config.toml
activation = "squared_relu"
norm = "rmsnorm"
optimizer = "muon_variant"
warmup_steps = 200
seq_len = 1024
steps = 7730
Each number is 128 + 32 x the weight over its row's rms, rounded and kept within 0 to 255. Layers, rows and columns count from 0. Numbers have three digits each. The size before them is the row's rms in percent of the matrix's.

# layer 5 MLP down, 96x384, rms 0.0593, rows 0-95, columns 320-383
092:182204142093129208132162119160087152144165091169108128096141112111149102160139118083186135129154153193177123119050161125124117160136177126145196121093147163117147090148124078051138089187125116
096:097133129094087154136153129074180157120124138113141164084115104118113150131129132134092125169132126112114135156118075132135099125083098144126175138120143156114113152098176078154093125110074147
100:144150175137093126157098074148144144103075089120087100166104147098123149129085122088104115117129105144139123091185103095109209078114097118117126109143121129079157140137149107122162088128091079
100:141174166144101144083168148111140171075127138127128148137165159163126134161081086104121150106107087127046127135092128169128150236104153123113104143164152185118108177166158121149130097119130173
107:113161111149134164123190087170155136172087212132130124151186118183130167113172152127093135133138141142095088103131101106114099118085166129012160152106122105080121092119141112169173147147142111
108:107120097109197194068139203131212169121058111117125178099121138112125126148139171119079130146080137131127186207121096179215121141141160144133083163101150148140094155099192121182191148098198139
097:138136123111116144107172126073114119111069088093110122111165103079104029099171166135090121135175109041113161152098166131153121157174137191124147116150175150031094122120107136126119186157099107
099:172090084140116137172106163190114145150072117137145081107127043084116154128097168160101059086126128036154148145127147160169132136157106126161154133142118090139123131096076153078183152167113073
107:040124107091113097159135117094175170110121183160056085101125108136135148159097077105156173125116138172137090104105079087088085152099152099116139079099148139150157093192143140088139108128152091
107:120135171125164148111078127082122104086155119097157169084178104134178132151194094136067104143172126089128114121150129092182139153122138125125138113177131119135159116192108106133122176159159122
103:151103105193163138144109147121140202110093144174125176132118160152088164102115143132159167168098080165138120138155098181070132083157144143108118135081141073160172167107099152157129137126156129
097:091158100136132122150138122126128082081142099115104110169136115135117208145144160104107128132116157086164089134104136074150119136142058157156160171166160166108138102129095082125121101113158140
108:145093143141145131121146143158154129161121047103088084134143144174093115124079076186156097095042150125106137173099159173227157106110156123185080144127116129169119089098140141163100068103104083
102:193119119123148066107153150125153094136099155138166100111065143138153137152145152121121159108149126185179051118122142108086122150124169147103101138084161120146123107103085165105130094184111139
101:126090138141164116054087102121119161077120134126112117136143118131181121122150158132137152088143149134060123103168084096122116038167091168112086109137096162137149136146119154143164161160138159
096:141116093119094119151116136089091119158062161069061123129102103121167127161085177202139161073083161192086130140142134128143103096086111123194184089100125036137100117174171193050124172075135143
100:084196079130177048190062058079113086120111057133145123101125134125119165061133112156090056128099114115131160138140127068152125080098153131123157062117076085118176100097112078124110130158125146
093:140140142141110141084092149134106082115086123162152160163200112156108133127164146169093134134113133151098116076081084105157114110155043129140142144093080125127149156099183149181097103117136093
102:112123120158142088125078143131212093149157113102128095138158148108087145119133120099142075168143123129123143080092132089144154086142110132173089162145123087075174113096110132167198108101164183
094:152103135095112129164093210084153124153103117164115146113131109146102169153074109134120099168171124068097127174119108167112121128133121166164147067117126106171099173090125107131134031099002102
109:099144135062148144106133161141140214148104086113161135116186091146089161149111096137172138173108092165148123088164121078156075077087152125142140119103100152129106205093088117149137092081134180
099:146152131107130183151125120204120141131075170170177132105134121148075096186098107146176165119100150181104101159133163167066144161129166134130151167155113079146160153136095172145097117056107164
096:097160048085168168088142131087169152113095071151147090139097112120155155153121116132113136140079122085159123107193137106111077130131158093063114085179125119132119110125106091089171152144084115
099:116142091133134172207109099159152093130172155051095106171130116133086146152121153162132116158093194129052216100136072146129106160098237166072170156113142049101130137115137170110128137155142083
100:100208118113094163128111135118081102154172119225164195087150096097121188112137139177125178101116119104169073119112086110111148203161136125122120148119119148159102150115138109143118166094135101
099:119132082141114176200173139107128107146120140156130149118161100136181089181117113079184134127181162161140099107170169158131127140146145187097140193146129111117122123131085149159115138147075169
096:181104116097147054072116141083159168119119127122054080135108124117082169084167078057136194108067129081161131111099170109069143109079109105139098114116165112082121149107135159130106142143130077
097:134142124152133153112148131156135133172114133078148062166127120127134115131101114155098181147068151189162104076118127127098118101106128125101179132128170125138080122092186106123129156086097104
101:133081139101175190121161065157133184141061160168124141144125094174100189094171143129180117195071139123112102171178143178149112149062110152081082143110140068135142131102145124165178153147179141
097:129096115097140125137056130103142094127106093093115094135122122130142122122134151182156088090159168105104152186156154102108084121132173165122173110137164122124110122063056145117133125102085074
099:157102134171144122109119137113167191113200151148109146138109129170177084116076191208134103132169115106124121082109199149124085104126155125175152121103185148110163150082132145129045071120129172
095:153088067125131177208091119103109103082100122089099140134088097134174166098136124147083128149097129097130110164110212162181110104086111091121109133187202139125161107155111126159145111181085188
096:086137143159121223140148125115094147202125138176072126133162148115094122123148103099112136107157120148092122143120102136098103134135144110086169098117123170147120116105119162217158114097121177
095:133170138119170099152078181088089134141199098110112112085144127124129156108166135165125108179124139151141156156130121130104105154109173151097144159111113138104185150167101137138169161140108137
100:136116116141093111104185083105108127116092217116114096081120093095179083160144166149085101093098130153136170138110121170107123178156084137121066139145112100102148116101103184069103107107115183
098:130118177107128133213150140136138160185153105140114153158142149156091125123077137069184111135144155162111070072157113120179093153088133147109136154107159122093136138112083173131174106121124102
105:104118131140142180134128114117057122120171108131110150145099090136186083179122155130183117072123050147151126076184150109091155146127106146114167122113103153127124106159089120103133100101169167
103:121154143124132093115189097159167129101148178161143179125115069110116150124138080095123170134114041131134118111072151150083148145154058120131114077202084111117098104172117096098098140045106130
103:051064143153147057139089157152070120137143182129065164132147081141123148087180088109116125127133092120138117097141079161186149119132233125140112114144149129108161113201095085117169123124150138
097:186172175150143122110077119180121095166142121173140136067117105146100144138201132109161116112113170066102117123100121158099150099145135179137111152169113173116158100161167052130131078151144076
097:132152130112082110118098098136102115154137091105159167094085075137099157111134138125151091107117095148137087127127085116103101122147134122124081161207091138134088157157140100062118128152087166
097:136178133134121087191162125066162164182199067129100117108164167036115177138105157109161129155206142162086151120107121151121059159114120131127140091135126135110126116158166131117174126045131070
096:114124082116131164153157122174143093205102162101093085135087161135114158057093121168137139134133106136083154115174146123116093106080154146191087133106076101111153148143091108128160045138141134
104:130171124076090178135169098121083100144077139177102139114119088157108129156073146157179113162125159163158098160125154109153132134164132100063122130159111130141156162162195164117123175014133061
102:058159174198151076165160127153122122078198183153155117127080165122099150137102090134097122158111131133119130120105151086160205125202092142102112146140207109135169097149118156127104132069118111
103:089108127139189167126157179127131129126194146118067126104175103133143102109128125146089158121119130105126096091066115072090144101195175139132143113103058083143156122150200144074100189151192080
102:050149089097147134150120158121080113094144155100159185101131136118134120155140089085121119153092187090156121069093085049125135115182146165070052146069082140181122151119081148106093086089149098
101:106131073153161114142086084120171076114145165145210133097115156143140121141207107147109084130175118141153134140140113138174120088103114181176121110073115091092079109099118121113117160104101129
106:100106169153099138086145159169121130148176159183112136124174138185127103061150062126081089134113156131187153165166112136121128155156096137150143090149104109148094145118138143150216124093151182
090:100140155163136173149158201162125133127150107184106155161173098154151139095140072165078115151205088134175151121216189123115137127091108125125107097121131103198056168156141181079157125136180061
103:165194104151130144141179140125133190089122131098087131123143102119090151107166142129078129144163076144146112142096177170127168114181116075146123132133115113159093066162199122112094108150096105
093:139102069100097152200185177140119117158159111117113158170099102154121163120143110143115173110153096108086111093114162189164105076089129125102080133122101134084057143080195145112124126169170132
101:138097125133141135145129083170115140166157143138079138176080119146106098071090138124115131115175186095081114153128127099118099096158156127116115112137105170167063105153087124137190099142153097
100:057106160112162132145111104112146119164160186138089128137117137142093152147126084064157156114108117130087150162106119167049073128123167069129155157177135107106141135119121186110065113072187073
100:144173167125160119155140099159144153119167101164065084140204121179106098195131132223156101145133140195144102156138108174134118110101069107117111125105175176127164146112090076147120134149141145
106:132083076140063130111153044133123084102148148094091118133145128090130149174067164128133169119166167138100102102099120086111139114153152105102146114165125070117141070120135177130094151158181123
101:141128112109134129088097138117075178142058149129133083108152107134103169112127166129108096108140130208092107199172034118107101140105181083196155110167133053106119133187127165148185099104138120
107:120163072055118115137168059129117134126118147177139123075144095155151104150127100087140103113121136102109106145131116112055151143117114118113154090083115201149130092137127137086090078074074134
099:145186136161147172135138159114112093192124120094168083118132092113105132153139140170142159148188162168126129112151097171118122129137121121127148097137122146062188160180040119106157079141123167
101:146151119166144108145094136116161132117129155162160132189146102114095092102136139116115127050102137126140135180120179093076160120121126186201148137107096124149079095137094091114129135171059148
096:148137140060132146108104122161172173053148154093130145095065176091110086142159145140164138087106144085060103154168151165097139141187147133137117046155077108123109085135183155124147169115118138
101:094110161122168187086121095110124118150148116173157187112133123118138094214186142177087083112149164168122087161109153157086128134100129146110115148184068159122131120133135116117184183120120120
103:110109120100126177143087169082147092156123114147157124163184127184143174075158107093109127081165075128161128134128180080064108140094140132086128107115119156151089156076121107153121124120082126
101:102092132140089122107150117166075145074137129144110102102103137112119147125152157189106090115141148104140136080131126109081126144119166107077050101161131161150122111113165106127082138140121118
094:143160141157085135143102134098105141175133125157045173134199101100094157174128147119129139180142137117130113094108115157116121117196083137147127111104121100101139133126193114182050110135114143
105:130101165138084149146126140127145155155141132097104135117152127130105146152095143112132174114149161133109116172144147142062140130112128111132124083104120160130209118188168146168187144100157190
100:139155078073169135108134117162112155123101188185126102114131154102136080172174130154102163138156152089121085122149135173118100186165193156165126136128114147125112100151130156155103127130108108
106:153114137114092190174146160140075119110149149126181148126124128144144151155108139121106127108148159163118171146070105156170120213105158147153130143134119083123126124119139103172071135102120185
103:102167142125087128113177128063114086166142099144167149153076182098096115138117127085137185102103135144160129134085123089124164144097130142114148073166142196119150139135132205162103135082138163
102:097138154127140114108132120141164155167118163104069103095143123158118133111174134102151111144156123109194099071040169229115186132149162184125167154121073107162078109201117062147179106104133135
096:155177131119178123163137162099112116114132085077081142126164108088144102100176100141135164094134157107189147145128132111105105116151154056104157103160115163096162117144090154153098133198136101
100:114190144103191155149128161090119088104124071132085145082117080108080142082167078108098094091128182132131183078121124182154141130101148122090071117137115162069127148141122085143167089103160110
099:118128096113142132120143090150130118098133095139126131125199162097065175097116150130181103125103116084107148140117148114131139150146210183163117135143125103157090105162143168078094096116157110
097:171107094114053108096180110175071103153088148136101119086142128104195085087185104160113174160111136103149130176076130150137142163139154134141099101100193255132147131180114102115120069161142156
098:121122126072094147121130077112106084152138131140109173148088189158133110152102084153172156087098093128116084162104129153084096147197099117198141140049134058084088161095093142191147059083133097
098:186143136160089141104120188116139105174117157112156127178097112087117103147131118135119152101161136117128093172143150109119116128101121106085205119132134145088126128131111086160187114177124090
106:081160179114167101160134083089122127145123109096127068119125108147160113146123040078171126116123142125099133148083204158175156096137117101123118135094080151127217105119140055116157117168152097
092:060071148105127148128106144120121168159148075103163163129114116186099192140099136197149136121130123149152118115201127128113186104104154111133082159150140163100151169106075127181126109137161155
099:137088108113109208085135145095115132132089142136126112118044130103148134136132092088073168105177172124080140133138138126033163135093164158122083164185139080122111148107132148093164122107118179
100:170161109158126074164123132154176168121146143115142060118125138101125187148101187167202115117108130102109146136109152086090150108109138116134152086088093099088147139108175063171120081049153140
099:087165110119081121075214154151148117187101154119163143160087122088132179133109179169158076106117180164172105148141112142133166105203100166122100164150151127172123124113073072103182111080092140
097:171061120129111213099154114082156125147062195140141177108175146144109116105112097133151218116150082093165145079173220155186134084134101144148119145174150123147146117108133118181107127122086122
096:111106056114168151124118105133148084112186143147138077143184140133145123103101138140202106131157146139123146132138117123132140097159156155184039128146141121102082102155144151139113068079165146
105:124151131111148116138132112107191124164140191152124155152160125169130117128134083193129130090108136129130085112129085129149156132150118115132106129140077082118168197137172126132152174128116124
101:168125096126088152055127164110122069169109118091170108098163095154088152132098164180112094149139132149125103149084142085118123113090116186132103095129098213148121086144155108109102091108118112
095:101148107135124137117146103110079131122163129091110132099133145110120220140175079151116147114210035106131101134135102160168119150119091168073089128144073124084146172108145109139115121129128085
102:118157121106140114050081152117066151111199122177159117122130163177115166120168109087104119187179105159122187116096150132071101142154073101094140127164049136167112116099129155164135126089123043
096:125157164098082091184144138142159160089079180187139130101181088134073122099121140119127125133137106132091175160086105129154179143136154172097078140073123123143136156073128054154107104057162141
099:141167070123127136180157101126104100105154169179139158117090119101121075182147110141177147132255139121132152097178152121141143065185110110125146142132145097080120200157148077127200043123146130
096:085182070156084165088142150116146098085144171161151172180113118165108140137125204130194129158136142163163104203160186138148095153106091178144170121129125116128174202137076127119114153086153113
107:091125092156157156164152154110106179113156092096096140215141113093134075161119115115157127123100121164113172129131117127093149063135137078114132085155091107078161187137073114141070128101131124
103:150106133129080132127138161131141103186106103146117152137173106121135116140129131155131118127116138117140178128135087072098087117085109199130167131158082129101129096118164191160125159100075124
104:133135166131096068100127084141087143142191145150124097105134166172176135107206090155112133091094106101106108184079161108129100155101151096106113068119138145105133074144042152153085112102107135
100:064135133128132116158105113120122140202155136123101087160132123123119136141101124150103066121146124126145120100175138106127180124170060121167183120151104117133136118121108126143142109155182137
096:139079143129142098111124153132130137124107095183094111047139118111104136107094138124125108140200161130167127147116156180088183142126137117131071065109052138123118111155146123080114149137127166
100:154094161130085173123154091137145091065130132124132147106146098120099194100119128137115110130096131176135139108170113151034141094187134176111163080150129165125129147132150097217158159112114110